python train.py --parallel_block=false --init_std_down=0.0072 --optimizer="muon_variant" --lr_head=0.00925
Each number is 128 + 24 x the weight over its row's rms, rounded and kept within 0 to 255. Layers, rows and columns count from 0. Numbers have three digits each. The size before them is the row's rms in percent of the matrix's.

# layer 4 MLP up, 384x96, rms 0.192, rows 0-144, columns 0-95
062:144153139119165134131105127122096132108097072140153141110093111154138151139152124121068148146165100182132154120124093111139146133138108180134137147121106152120098102149147129139121179124133151111157125149079146140112092140136122130113138166123143070117087109129094106097118129121176124114
099:112131148124139143081085148106165126128122146170137115125114093089159132161120126124108113146125155155119126156162168101107174141091159126106151126103092085142144131160118108132102109134172110092144151117107102133092138108141119154103108102078131163152119123153169171136142109141112130162
099:093131094148150136109113174173144133121144116145130120138114113125106127096142129102120116157183129160137126141144068143095120128125129140159087135145128111126072120146159097109088151078140087120173151106112158117102109116138105122147099167140160120117149105103125135142165106142100171139
104:120116134103164138149101136145130081140142116148117111132136108102085144164106114136119123116147105142138142133105105115175102135125133110129111123164111142146160180141079155135101109140191114165125060131095129132104081141109183125133161129118119147105142115180096127116157143147126120116
108:138137128156127130121124112107116087144122137137119116127148151154162075119114153143133138085125091111144152116186080105141066147135126147172115107130148126139157133126106156086115114116158092117118138116105117129145177149119155142120124141173179142148098126104122111102093163120088144088
092:119098088102123089156127137093100124181136105158138117105165126174153110142139144163166101155119100146127108113145124125140119171100112132120109139158180150083125175147107116125116110118126118158100172091106160139133131155110111092145141135154114105120129113130109150117170091161099126146
094:152141126125068162093101109123148108132127135154124183123156137115111124169150122118174129112104126145107142167141100128141110147118101073126130127098121123144166182136139182120095121137139127117096098124108130129116141128174122153104162126114125139113071129129126126167065135100120147134
107:099148147178112140142157147136125107136134135136150142102105132140094060104102121118155126122125144102115115144118123109171159135139123143155180171090131101144164096143141135112086082104132120160132124134075103142163159091108100144115123182130117107103125169105153153119124131126127114148
124:128127144164181135101115131128145140137133116130107121163119143125116112083136124133122145120127130158139108148152171094149150153136141137146132155103103145095062103072120115077127160140139099104117121095131129130101137116162162157129180122080159117120083123088158173125135155126100124125
092:108111156124139131100151114163124122149098115156105151139108151130068142137106106107149100125115126100124122179087149149130082139148126151123088155148162108151085139162157179121112126127180122128113089144081179132142113161151123145116129112137164092127105128138127096136154148119103131116
092:155135168118147109145154084174175145119106139151131128146128146131151101133119102146141131127116127104140128093132189141143112101084123133168105115164137117083143128104119124104107164191081129080118119147126086130126109172129123136116100146092122097110144128137094147133152148133161106105
098:151102081132123099139113124100104121129102098153132094153172085097170123122159113122116088124149111159161122126169120123150163124149101104122168132116143094149087136143132147156079107138183145130136148118140138131098105120134148143126098109156113159115136143114078158155088127115154150101
086:132141105132125092127125157160076104138122149165111168149143115083134130122134112153172081110122114111149053162120165131129105151145104086143119148142107079119096163111142119134138130134124139135088115144128121124089159133122147113152103178121134135131108159146135120171135091150113124088
095:141076116171145136132155122138143139107089116147092108111138127112065076118158100130143164125121167107097165155119174109076136133146143139161127110106109133130122089150155095129127096127115150125156153126119116152135121191104119136134146140120131144098138135113134157095121143169160136097
103:172115134122127149117157135083165064150125129163130115126124151104131145124119141116145090091130170124156140141138155131103175130130114154126133104131127141109132176146165177155109103129129123096147093133168146137122115134145080110123141100109114129122189102107101112108067110100113125131
114:136150138126153068155094109140124124109150147132110122134108137112149104153111147162109088077108123120134170115141153110157129151148067139091146104156081145176102130127119132133106111149160149129121123148106122163139128178120160178139139086165127113152137130094129108141130084134107110117
092:136105100107071122105154121142120158113142135139125150150120109110128118145110170154135120136100137121179123100145170105147097162105110146145117120105111155076128130155115108153141127132108096085132147134118132103120172125152119161122087116148137110118106115089111181134162200117107140091
101:110087160098095137157074106105115122169170132133101113146140153114147134089129127135140130080113109149161144152118128110118110085178124111137129140138143099089177141152117108109115113153116103116122195120142109112111137151141128141124093095114134171134095152148156134109175138138103120118
101:131124114113107092096114125117124132076118128118081104104119118180188106135122129126157134148142153109070141100144143176123119160092153129111179110132177165133135111150159111135161159147158142076119131144108137111121102157160123132153124123134100165129113113110134105123136093132111129098
097:152130137156136121111125114173151100170175128118135105165116098110093136102114108120105125109120156137143160121127094129158118152144131102174112187125131100133133126150133096154108125138143123068134120058122104150119133143152097109111106118165143152141149130086144112157113132078156122163
076:081145109118153174141107095166089130112135143126081047105155140123129101135095138137122098117106141114146107150116144151140124156127152118149102136146135147117164110125144122116125086135137154142181070125141117129131182121159137137140140108144161134165111108107116108103161138112110089121
102:109120104126131089118149149101133123160140109162142115120145148105108185136131058089113152146187102123179085100142100149102129133131132097152127085126130137115118128114158142120119106114095120119129166113125179104098114124160147128143172107137140141120142117114138143108121105164128184129
111:154160121186154106128145174153101134112115116115109148126080107125091162126152105171160129116135116146142132135137105123161128126138116106096151104117177086114106106156155138111118149111166130148075161105130156130101109088134161135125119084098140087106126115167116130126151122164105140139
096:072117143101145103135131121185144170127116090086134114112149137090158149131145138175110154118111088144161110119158152115080146116153133149141121116106117137106125119123148150101110130127118119151132146138091120189138143119139160099104128141127136167175123140077119114110139098180131113103
109:134120115151125120128102141147169079146154169105163115149113125135114150110079098132151129100125178136139144098159126098104083139101130134150122136120147134094151133126149126110131157183102148072159090131134071140125172142123106113131135140130137116128170152076149111126142110114172130133
103:139152137120135123122141132136119129175107111106118095112138127099134143140121104140141160122159117094166143099110137109158079102128110105125135107133129129098146088143142122093129135047135125143155147162076103109084106121114125140146162170134164168113186108142136096134118121135119182123
088:148171144176122116097121167155090174143122095126110132123081119124114081145140137154095150097126115167092123167165111163089122131146114179095133108103132114131137125132158123137135118115135120122155107138122120155106140146114135123157121118087083082136126143077161103101122119166126132148
100:092119157133122097144149139129116131109153156108118128165100168124084162126090103146133149089099123126099140102136078166151124131108057141135117126135136168148156160127152147123160087144176107129146114187147126154142124098169107122082128122113103108136135127110133142115110110130126131159
107:097111151140144127154130105143141102181076085141148116111147148110106124073142116102136091153189152134117128139083148150139142141160101136119097100117148108117116164162140097102118140135127124137153161091082124184133136138093137145123143132123144148147104102128114160147152155105111101139
117:130139157108123138109092107113175179158142139135126120118106136114122123107136141088140123106128125171128133132095145151167132134114093133102139168087165144121134109121118121123091165162123147135118085108061087112171107142158175136110162132097119133128166147129121156093139147122128084100
100:093145115140081104155131131131132102135143126119093147105149140163114094119115119126088149142120151129054098113169149133135150113134141150114162099096129172103097141137168152135117136154146105113096123140141135120133143099189132158111167125137164086126080114121147137086145122112110163140
085:104133140104137156103130132117088156140148069139161177130130099085079122102117143134105125134120121132135131141133182136124132122170121084112162144106181121117155122135135097159165114098159110129161090079154133117129135088123166121115138132136177129116121132127156133144152107097159108103
098:160131143172119098144107118120117108094119080160154117115105140137123146100169117115104098144122138131168157143126119124131144151104102130122164122146150142105121115150129105154156140066120138105127114138094091133109116141171085053087133138144134153142161138152132146121105180136103154156
102:134138116086128106112150157142120153134098153133114143146081120111104165120144135129127155141098098117107106142140111104125107159146118130136121109135119114160109129177095179157127109121183124149112124099101163137140166098204137106137116161136116113084082150153084146105154114140128119111
107:116127138155159135111100135116101109123164117086167144123138105128163103137150141125104129171146099167152155124166133128146100136160173117115103145124132132122095123145124113118106147135142062138126154148092116132094104153106156145147162088116152160137129095047119126121156116148099114113
096:085154138120115166126130105109186126129138101145098156128124110101111129135120111139167141143143101127159154140135147132050122112162141089128121121094086144141128107132126118101122138092136118130166094133146146147147103127159122138157125111096120176132123092161149124087160144146124150063
101:157145108169110105194151109117110082129105103111140136117154152105113124151174117121105124157140184160133094159132142133153128164104130114104134098157151150108094102118133140109119085136160085176100125140124104130125130078125096116131139124119108101117174156110139147129105140154117117154
092:115105117088109135134108111121127101133117117125181108129123105126148121131102164119148132130131121127124137152111121142086101171142092140134148104148176146111170128123138140112116112170075150102090107152164158150140189097165099099142132129118157181157106134079111105153128119104125153105
089:120124119128114136154165143133129101120123067117137185119135140144145136123128147154086114136077126156147107074115187085127155105154102099158145124078115135143156139127151128138134102105149114129138127121166143098168123097157119132079133137140135072118124104118152146129124101136163099149
101:153136149112122136101048097099182105153124120168128142159104166138148150135102119151156136141140119165115157092145138126121117154138136123062097103135102140154123152102135121106105144127153145130151128134137121127149137134125152135120089110136183109115088157134123065159145108120126111119
097:139140152126114121118120125120099161138145117129146191111107124096162102120148104145099104131169108099185158127129158126171142114147088080105109105144168105128145155161057097157146119131127151174105094106113113111108123105129134123181136125126146117142153112128111104116128157136116127118
112:121137096138121133146162121159139144144100130167106105145110110150141077141069123152145153129082111097126129107172162108101125142105142115109136123119136146120085139145118137145131121127191129158149144133164120169107105136146144137112135125141177128129083101122146143121172113131087114059
092:145142135168154119144087161156126112117134123129114140145116129117099149068150101146135155151146110119141142119102105094171118133138174112105152129130159099103157069112143140136138127077154112124092151122095180127106170114103125142158101125145144093112165124156102137122135142134074107147
117:107167110100149143104110114108108087147140125132122150153132110076147143106122108125125079131161137111186149112140143119150130162152125137117148164088107129129118149118113130115165099115136100118166104119126145123128168149076158088120117092139132106111195148123191111129118109120129139161
084:131134101127114091156127113128130107107147097111158101120085111171129113103129129099142125134155103128122137113190138133094106141118123125110158142122167179118119169163114084116139130059117093143129131140144143153093136142112086114119143116135157151097133123156145143101138142184183140147
110:156141128115118105082072179131170136104150126143150162117113126085096177115132114098132138150149137126123137103150108147114122104155131144114160143130115052162110146074150144156148108122112125137119148111169161116145164120127141129122140138114135108104142120111146057114146135124117109145
114:139128095130096102097091118107130104173131094117149151154140112134112133146145102148122097142155147133145085096143154121178131127140108118141126128155121117080050175091131158152141175126105126110133156145153145139137143123160148103123143129109132083133119119115122185100129111122137172109
108:118175121174057109096108135140135151088172145165128127128090114154143100081137180119138112182106075111100131095125117136168123127127125175149148129113153143130128123133119110128107134090117132129164125122106086121132091144157145115178120119124127115143105124118119145137139128129109163114
101:125143173176128119125066120149181125108109131132126141094117110148080064123138138146148129095149134114145139117116127133159162138135120114162143149160087134127143117092153136118128110189109157094115110075112119130141138128082104145094130125146117133165125125143114083158137115145104117146
097:115137096146131158087133098134129101124162113098117152100122072152142121135124170117152138157139112162134133133147143068143147155154126115101135172159117128126068087148138118151127143171180095116073115118108128113118132125142108138143110072134135118138127166112152149150120117121113106161
110:160114145104155153125122137156140097119158085123132129123108153090096103067134123108096128090099127163099127141130100135170136128129124111160134142163158142075091123090101111154133117145128115154110122128102149158140160138119121132177120151135176125123137141105093121135121154119107200145
086:147145130120129120063117130127146123119137081106120111155114110136156075162116107161151133130106131152102132129142131083149096112156123138152106147132129166154082133134106140114133126133141086160150109147099180112116107150140131176116166116098152146086099112119128115135152117181136112072
109:131122108129123110134131126115118090079123115162105166124151144138130150109132098141099077136174152115143123121152115089157105155162148138147139123174136126101128147124115123131169090099135111147144106130155084152127098081145177116117173122139148081099157122151106139097116117177110116160
101:108105162156125142164142113152113143115098075155114132069136108159122092159141136093113118125107125135125121163125187123111103117150131087161145158074110147132157083190160129121110096135156107152157095122123099146157137144144115154143127120142104115112165126143122116110132132146113122097
099:142139113116102111152135136125124132167147103134152165130128114101158181076108111120120144158117082099140110097124098120136153102118123120095117118169128147129195146113131129116127126092169146125109115141168126117140122112126074120139116168152102109112183071124130140133161096164143130152
099:158142102141104160062135152101143143124103115113126137124159102136132121114143100173120131158132146138134139110127134127149119135117119115145099149142075082100100135160122109068123100127139123149153163145144110144115098122128152139165112086113116094167152152097117133124136121202148118081
113:098132162151145081153123159133122065137127110155135185123103165117129130139155153100132133110124136142109115097124178140164135115162092080122122108120146105126091102127124150160124132144135157125099105048139136132159111124105136117111155118147150080105147142122136122112123143132155156159
093:141173114114181081120106140150116104099132137106135160130130122121136104146112128123112129178162131122164105107161072110122121153115154126161166084191142151110075107124133108125145136142126092115114129130131162128126068122160143118135115145162132135119147099135118143104102121139097099167
057:149105128096151135125152152154130133207106099112148166155093101115098109140140135137135129118139116156128111096134157173134094117170113090090106101125116108073150157094101145130137129160139090104136128142125110107120136077152128106143116134115130102190113111148142112118154107156138122112
098:120147118097131122148138156119126131068099123139102138126117122143143149123121086133111109111117132114135121084125086155173155112140086145128130136137082134088124116130159117118115102131152129137110118124115121170146100204178125155136081103146113117108170172128134148178115102153147168127
102:103151117103133156130099133110130124132122112143116124140107135148122132152088126157155117094127101121103194129143103121150120103119148099150143156127123158176107124126162187136121125110157148137078115128141099147125101097140116179137188105159128073104135113122148108127151162082149120095
097:111121144102116150128105164080155135151137093138139159131131113119135134134146157133149142136057089128156158140123082149150120140100134067095164149118128141107136118131145161130117122171148153144124112133147132118086113083106153103093177136139115085141158169111120124124127130092150101151
110:159165134164117128153095142082135125145109116140155126140107116110141109081155094156146145123141125089110149149145135185129137123144155123130093105115125173109124140158102114090109115175134125132137111156141116125081151146090161120120141094134172161105085130083145100132123114157097104095
108:154131177121124129114100122147141133120112103144121142100115127136161125165126122091104119171114149149119110110125126118138135123126068094124106135141114138095124119070109160129147159134123121164138077126136149161141140130175076133177146122129159109126146112078084143150114090096154178119
096:147167134140099118112089183095115134116104115125134138172161129135146146129149150137106124175177126156114150154151096138180098112120144117112143103123172101118112119092147132111098145129127102154089142113123136110107153107136164150119156107145103103117131149069097184108111118120130111148
100:095135125165129184106133158115130138137098139116133119067161112127128137099115092137092076103120114063144130128171151158149124102119126094160120139127163126128101143111139127111131130123107123143143111126122137114145119178120174121161158129147170134146128097086103152099134143131156182140
099:079152152151112149136130129123146207083144076103150113129125103103129114137137115121139135106135135133186101117161174118153134134126138135112155097132115091151147147155128133175084102095139140153150153132115134122149153084131123092114130112153119147091122122126120120064137120122149114152
114:119150140133141109118077124138106084123136098182113115131121160138163088127111152152109128133075123111137098088148157095112101117138124115114131089120136144089138143157127103108132142090100145106099132156128129158141136127151124136149164110140169119164086140159158128138205136157122123162
109:114177109145161115144139132122155125120144118099140141117128143128149115145141122151099101105133120131169135114118086106108153102126081125123137105129109154142118173096151150129089096138140119109133123146167124106122132082115131096182132150163127098134088140121060166131128159110157059140
097:161137145133124176150157129153143138169148155156087140134096130120105116108172152079137083153131131121124152148104137140118134113145138123139146109162147160082163106115105113113129125119133128061116097122120121133121094123091116136129105150116134127099160171088070115124102133160168140098
103:169158119107086150073108104150159135171147087133107109127121108186090094128159129097153127154128126149168114138135127132136114104127168077140152101143129114115101167122112145150143135086134139134097135116161162135102109136120121125140146120079095153112111125150105139171102157145120137105
100:095140082151103104127131107128111129156125116133146139118143159066151154084127149166154113150159133078141121123121083107145150139135058127130135090127160106171123120102104110124125132155130125133138093127167136136153144134171141118128081148104159144135130174139115147138087136090110122129
103:139105142177148114107099117150134123122118155147130110139123138102128097121134166139150115151174116099103155098155133121158127105142121129162072175154101136165058156149150088105143151145130106135106169123091139111134161123145152129115136144116135098095096085134155105132097135094140116151
101:111151093146099116125130103186148129092171135144097151140111118140117113107121166152148124099098079151153131109120115156120085088104092128126109101142165129125123157184105130117150149141109137095124086124145121133145117142163118145114082120153136134100181141094135152145146141155115155094
101:123148127140159142103090145121126151137137059130102096134156147132134083119094134159100185087129127136125130117146090154173136117131099129162122107183111109185116130112114152156124125152143149162094087112103108115122156118105111115120127155150153109094169138106148109120147130149113123106
110:128104091136111131140087107111192123147158111143157164168093146112119139113127101156100123117120138199139117067157132114162112133156106119117092115199092135115111139122121148084113137149107134139164124136154140132138129105152153135147114130126161107153111160118110125097110121139110130107
104:151154127156124136145096149157098132096136119150118110150118149118119133134079109146118109107146122109119141107131079152161160121145097097168146150100118173138127088129168166097063149139169135131133113129067088161094101150112118138114153133158144104117132114140101096141155118137136123152
079:139094120119072115125108102122140095115063105164137123115060139113143146098144152143133138139164121136116145091125161163110145141130092117121138151135130169138108146147128127128108168106136132120136102120109175136134104126135122081105136128161139130140075139150118132138180155117153112188
095:143105153147153172109153182099159133116162136135106119129123184097106156119110135139107157111130145090136134124176111148108095116157105120125120152144153120082144112122118139138106097123098120141135127140152150109119140141118077082109097139123134140134151157103084098068145123167126121170
114:162095092128136095084129103123137087084123153150157146112130104138130103143183151128130147128156153124109155107132150100149094133149108183095137124194103071114109145126131132152098105128138133086140165130132121115136149122159117099097086163140103120105137120154114137137130126154135153139
093:140131141128141145122141136132114107164116110138080164151148136143160087122148106105153140122114137122109088130140106147100111125183128130131123160084191154115134107137157120091135089132129100145144128146114104108138118148114155132134152147114141088072111127070113139133120160186151078108
097:142099078118118150119154136187120098164153113114137097115149122146128145094151089155141138149136116118157114169114174084133105144097159129139138093163177141096132118135132114164105120130077146113091146120114148122143151105167130129103108133127109162153132115156132118112109100146077114157
101:134116128141120085126101105149151114123191100142156126112135107169147124129125115159128128114118103147120137164144200106114151128139130130138132120162084133183110101122140086100146123114141131143063123113094106127165144133147186141104125112149120145145084112150113116109145119173095125125
101:169187153125170074117164132130099138091150135136130082120093146172141130127145145138103125143110084095085145099149115138169122139129119110130108086125162135131103116122121129156156096134201139151133097122092132144113122117123189103123143137111117101109137108152124135128131148136141135131
102:139163065131108102133122119118135137106109115107080159111141158152138113153151117146145145129159117134142168097195143143139179139089093083146135140097122164125085150077109135167145128160090112098135102107138119136133126144097105160141128144137142089132106116152119139126135147128131147144
101:135113096141125126140102142080116067135108110160120126124135147146128122112105169122118128182139115173109141129152109161136085194127149159083126129131161124077133106105156085111145148138111124090109139123114085152139133112146118115136122137076157115161151165127151107127125161132119146146
095:127131108177123130134105076157139080144124162156166133137114131132117126097127117121122146143139145134112113146103120125137125129143129141101078154072139149105170128088178143143147123168123100090116104089135116127116128135131115145105104118173146151181129156111096058139133165138138126114
105:138126124151084107117111120149169093140190147154145161143130091163095098129116121098121144140192122144158134124137125143128146119168096166108133098114114093112108119111163124164147114086088111070141153138152130151137109095145107111112101149085127139122137122143158157116122115125135155104
094:118182124155134106171132146147102099106143096186111111129140100172142157125142134092133109132143133123124134149153160123132132113141099127055117099149137105136155089115157105123104134133119140148128119131110050156156145131149126132128102164091077153146122085133121118118128111135159135112
097:130112132106122145094155087144147100143149111098137120109113157093128132093126149092113167122130114094108096152139154153122123139122108175137146129119170118105107116152148149134153087170135121060182126179095160140166173139140140139126117143114146125113123151100118089127157122123090123143
103:164100121127112124135121124100159124126134095139087141136099104138116115093134131135125152154171100122120133132123186078048109125116152146130098137097122152091148134116139077134117160175125149114101150149158146160142123192157093167129096109144126140117110122114119125130126132156151124136
107:082117118115087101145127097121095150144140091132103135147088149157139196127147134107119104154123142158143139107138135155117132138179114110129107129100176110141123144097152097135134115169164114149140102119082144094152124128140177097123115136112142060138114110162138096144129154129118146127
090:155139154115177123164108135143147088086136158143149143105136124151130071133075134105133141117134101144141086122160123127160134129114138151134145161151152099117084100149135099121114100087116116136123149142159128141100100128121113144105140150123129085085167117078161163120127187131119129113
101:080112151101139111117127149153136172147140132119100099148176130100132142133136121148078137151138131102160157131137120172154096146149117102087107107113136095114140156120125088158125116134117100133136152093104144149154176150115149087104101139127114180101074136122126138124138113112089176125
101:112156115111139141095105111122132129161164114159121109150135126126093121083104100130114092126138123102109146146140127130146123166104156157116098159169141188104140151118165146123158127104131164087115111118118161161150188173140122093120152104150158135119126098093127127144098099130077138116
110:117142108160120154083121057166074098146136128152107120146140095133128145097100127183149151162138142141106110132129142100125117118125063175136154134145131111112127125125132118087135093135158117126128140178110125133143124146119127129131124123114104164130182132140157134108121089123110128187
105:115105125137104135132096134132109154137144073073193118118125104079123131106180138128140116153144134131103170122160138131158168137135127124123109126117146123136146090154131083116112142145133095139069152132055132143105160138128148154119124105132163161114123115090162112146125124114115110141
093:163123123114175137136111116169117155093089151126080127099134090118132102129136124119148098139093126109148164103152156140138113145155145116127148129134119139081142109191161125140084134118163097089134096148093151150115139131172156098145095113105177139128133156128086111113141119153129135143
109:100122104125135162093152144108142134116151139121119090129116140110106102123127124167162131135180143147166115142189127105102083103103162117157153105157146117131094145181141108104150119121111167132100092125129140105111131094146169091148138093102118108127106111111117154176166139158113119133
099:139130142130096106129131149180128147120098138135092125108149146128130130099135147127134145140091112153102101122117153099148137128172184115093150097081122116139172099100129126083119118173158113160135145106138129089133143094147181140166111161134086097164105129134116118114147084111146146113
098:106113143152159130111130085170094127116115103138101155126135104082154121154155148086082120171130129112147142141125153124143124127135140120137109162148115156164121096135149172167133134125152065093112087169093125121122139134102094131158110156118149093146179112124134140106121144119090131147
101:125153148181100099140103149098138087118171164130148112165133109132123122166116120135113070146161169099164157125166159097127121138114128117092126119121110129140105167142135175121138113112132113114121152128134089132104111105096142162151149122100101067113110134141131169110167155116133130112
106:132135175154115142084128126128107125174129107146136128148153129104130087143112071130128076152135142121163128141098124160169106101138154095149126132140137139116117130143154143101107113077154105163155167137149153070092124119130117098167102159155129148124165127119126108117087132147094134107
091:153154064143173107129101113164136133057112122196096102119129147123147128128118124135120137118099154103165116116137129135090133126153161125099146089137103106107136152164170092110121108126094130110128124152117151165116138113172112127162153132105108133092127107126159139126153144162147123125
100:091097162170126123112092128117166137151150115107083137111137137069116122121148117149107118085106122108166129133139149085092108104131104136146109128132116160109118152157129133123116129101119151117136166173151170160102155155142101106113144112138172163139158114126120165129120099161074109135
106:090123103090119109129144109122118147102113122136134142058136125150159176137130159129149152108136135104127140068125105142152130138114082129110150130087070128169141092101131106123143120141145134114123121152126130120142150120188090104090124144176124115104166149135149144134121156095154160144
101:126141167149137080113156147170152134114159154160142159100140140133133106115153158129100130142079109117100126114096164094103107136114146156102134104105123115094148112113175135098112121086103155148127157121151097145100137096151137140183141140167109080145086128114119138115174140125120130128
097:148149167145133115128113173112170084125153136147131128131137072107130120142116097107106128143117119129135139114133113104137120174146163131106103155160149143131126138132103125109148097064096102162116166098106108125105141095083118158140144165086141133132148180075131091130146166125130128134
110:128177156137116123154127161159113162089163108143098159136109132076085105136117151155157105111123136095096128149148126147143130144110112133146132167117146118127141094124145132138153091124153076171078122125107099120102143128079138113123118139152162085124125142077108119107118167137147153142
098:170136076100137189090104120131097156151133107140107134112156088080142082109133139133168111157084095135100113129133142110116115163155148125173147161114148117118160124149128117150070123114131125126137129114128117141094172120145125134111111131126137170137105112140120122138170101169096131126
100:142112162128125125143119116140110152146122080154114126107128113147129097109095133147123163175125166101137133162144172134123122124110145142113146140096149093112138134132136076140119140121162147130181135148128099175158150088156111147089109136075149109098105125106105136102160141097139142063
098:159148134149088134111110089106136118109128158150098144137157137127140117121113114109121107095104127088132116139093149143118116130138160111131140139103132128149140126103167180165129083145160133124101081131100128154108162154130112142186131105127103102092152143166070116121147104159184120158
110:154109145117124163066131117138150120079138096153138127162140138109155117108138132163106171106095146103093152100145126130107080094108146114136114116136089150126134117132165136117121109147122179101104125141145126153089128137151130163097147128146130158098098135082150090181169128141123120139
113:133168159110122142142151121128123146178138093133145150126134127108113112089119140066137159137094133124117159114125138151146140151110105123114122109119153127105165137155108093164135099127132076140106131131182119158150155074151102101097127131116114104161112113164175093101155122132154089100
109:102146154126143112113094091153116161072153098115123147070112129135188101122102147132141122157119125130152098063152123089159116153089086121163140128119131144141130104152125133137157157143075130140121122124134136147157156144162119126134156117112097118151159119096124106128108121110149128175
098:112126144127166139107139158133126101135107127140105166172152140114111134095074139153114132146171140145123130063144094099163112138141088140151124107114159142162102155093124140169151161095091114095121140145146086155117105097118138149130116170110146104096099130125123155134159116088139130142
100:147117147146083135145115103128127111124094117169126140144090103168090122099129132134136109065113179103155137164123179123143143132140133116130112122117121142181127126155138165118094111100174132109151119158161124123123120137143171141081147147151107093112102150147128105132111152156099077123
100:147137183145116143101096151170136159123122108096130163134144148117109136125112131150130099130165125093144129122135151132142121150126141124120130155114146133181132083114118133147112126128155121130083143143110163163087158106112143116104157116137127103100103106114109088122096103168083056180
113:117113092124157114145142154110120098145140111175178131131117104151095153132125145158112126137110132137117062120143135098139125165131106075140132144096111148130135121131142112137106125124142099121078157130132148134124203130137140103158123101184162114145101112098140177119148141090091109128
108:139118146164187152142135141129174114122142102105141118126103174151137174088142076128136106172136122112111116125130140134127152088155122119169148138089133119109113122108169129118141098108116093130123123149098138142151100129106161111112091144131099103100122105153153110089129096194148144108
107:127150124167149114140111115113090099130122108191108114159143062135139085143089156156138157142145143123100143137095128109147110141068087096124083124123157149135107127163144167145113122120144120131107140170140107182131133112125104148101157144144130121135141122146115147102094128127119108171
099:146123140101132150101117096083161145136128113148092153091111120130147148120142124153077092174128085110139196127137150163103104098115106141130088167098135153098160149115135145091139131118113147124122101166124128138102120150125147172147148066119130156150092127122135132106144130105124113128
094:139094184162157181113136135152135145134132135121135144110145120106118128113100135081135120184107139079140131117107123088117100135152104154134120111141101122113142126155107152112160109097176105117134121118117158110140142134138077072114137147133130147083122139151147121091160092133132137191
106:126140116131125126112151171159135147138133068121107122137156133118082160120120133167148132152101118145097143140123126109112093145120136129132187121159145069140139112060139158173143154107165122098119126132120121157108178139109122121102115153092090137109143139110102109120116139137125071152
108:110113090120129126116121139161094115156158158129110094130135109128121166104088172128140123170161079132089147104161109132134092139145128126127093141130134149138077170153154077137114098141097177105127151154147160140111131136125101116085150125116153111140159135097143122142090104149154151131
112:144170135114144111118118148141124073138159125105132135132120156165125158132093099153129091096130137156100182087164116130127153104143077128122100128122147126138108181102150105128157147101136148128127158156090122129158155123106134095127130129151168077101166121097138129087134112124158146099
108:130113135107127134174142127128168123122117118130129165102134113115141151164096141075122131138157102166160100124147123124093167153150110073102113115111130101104151172173157135134105115107104138124131082162154100145136078119128110134175129182141115109154129141129120126103104138117140118073
107:132092051096107113063103177127167127114169141145153133125121115102135135159113112161119100147149136157135133102137145114140120157113128171154147116168140161140066113131114133132115105124125130097174118136182123120127146129137140086155114130108143137160126102100118135138142127103102112146
097:097143129142136149141118168145106126142105097115122099142138111144145064119121156109156171113126121146109156114148127156160118136130107148098140097132160134120107094130136122118121135142061085155135140165156108177093161088131131132107136191109163106107107143093130148157132139112086145130
098:125177142109144104105107143099107141097129122143153160121133121172102139101084092152145142132151124110169135107134121095139131114139152099113093095159165150138135121170117152126137099108134128147109123132133137159080161127117072126154104119097116135087153144155129162119131111152115193082
095:102151105078178115099115090141138143132160150131125073106150099160156124130154152128130126152138126107192121121156133122102094174125162141130092136154136163130124104123102093111117117102097129120132165134119128128121133113153104113157116101074138155145163071123123116107144107151127161139
096:135091130107102132132114111115125099136153111100108152128130137089149131121136099120114124128115099134114129159171117158140125119120099082147088152113136173128125128082146155134150106137170129119098096064123120137072182138130126147144196117149169135121144138100158118134132110154137180137
098:072136083115125140132129134117181136148067090152112126143069138118126104105114094118111159134127082149169111152140104147096099121148175155120168152105160153112123131123140130153087110110088137142157141156149142126116123088118130131153154139111148113133137138126131138101118141152140166092
101:083123102081140116165117120134157087153126141132118125139120155086109162114145131122142157117160141156118089125140081175125151117092121130097155104148118131138114101140158100128179066150157137109103116127111131130149119099156150132115106165145122130080113119178112107154131136147100145163
085:133130151128154116120100130130114111122113104136089073096171135147138115100148107100155190133112129124090128108103137075115129128098141138099141141130177151145193100141156112112149126168151131106108107123113134185111112132101161139096146120129119138092138167106131110144132136132166089145
096:124104127167170130108090130112136094111145086170100119106148115112138113126102102133142133096153099117171081106169125121137162145161154139121123084134116086161107104107157133157121160105179126114163131141107108176134127123146128106094157114172111159106129136141132098133137119123094118162
096:130130136136078149132175070126109120146088081130137120124114133099135087153126170135118139146151141137103141107114139125155151129109087070116187140129129094134122157155157155148153133111138129150160105150140138115149132076153146111124143154112136111132116164109149143098119161069133105131
080:124109123144139106152125150108155117108112119138077107077099110159131118118106084126127165161152147160130140130143168125136154131111114146148115113122165130165134110091110124146158130105175148085153128145086110145103134115107114118099169139162154144093079105157113137115176101125093090116
100:195123111174090115168095176122104096122115117125130159125145114094114100117162099158135125119115167162127122150132126152157137114126133115093142129146135107093131096115154145115112120127181133139168107136159122101123127092158101114111091113139102124156149086113144120109118110187098128110
101:104124118126132166125118152126136123122155102109181108131083125178157148080149110136138152172122166089111102152159102162139103096104086114078114096113069135104129127130146140123121119158136121098144146161109119111144135128141112168111105168140122128169115128098160164123108121132116142150
105:132144127126162087116115160151110099082148129170161121160112147107145091099079143103109148115136167157160098111145164076131131163129126143106142109139116126144123138134106107088132117151100107137092140138072133173158129098135139147080095167154138133155120102134142122113155126144120121150
094:152162136123146153105122129144148089120111120102129125139126127114162155048151112145151113125113129165120142086157100120165147089133094135142107130136131113146080143119132156089123138119139074159151108146176147110115131079134142099112130118148146105135131112170112110112084171115144105158
092:131072118154194153116121141140132155149133110139125109162143120083134140140138141112152103135112117155183144089106099144153141109174152088138130122142152122073115167123156176124138140131139156105137118127139112129062143118143144108124077135128123139115100102146118146153112095127088124133
096:113129143148125136101151157121153140153125106141121136138142135127109132074109127108151164071140162125113152156136093154126136140129133157135123138074105144080110160143114134138114096131173089117164131110158143139134157094153101120141115130187165154154087106120141127076121108105092096113
091:129106110118109171125096127117141078148120135169136122142112125139100137126102127124159118157161107128124105131100126155151106124142108159139125167134095131122170170136131123137123111112154178125107116108114098191130107081108114109136151077132118080116163152122197143115100153131145164111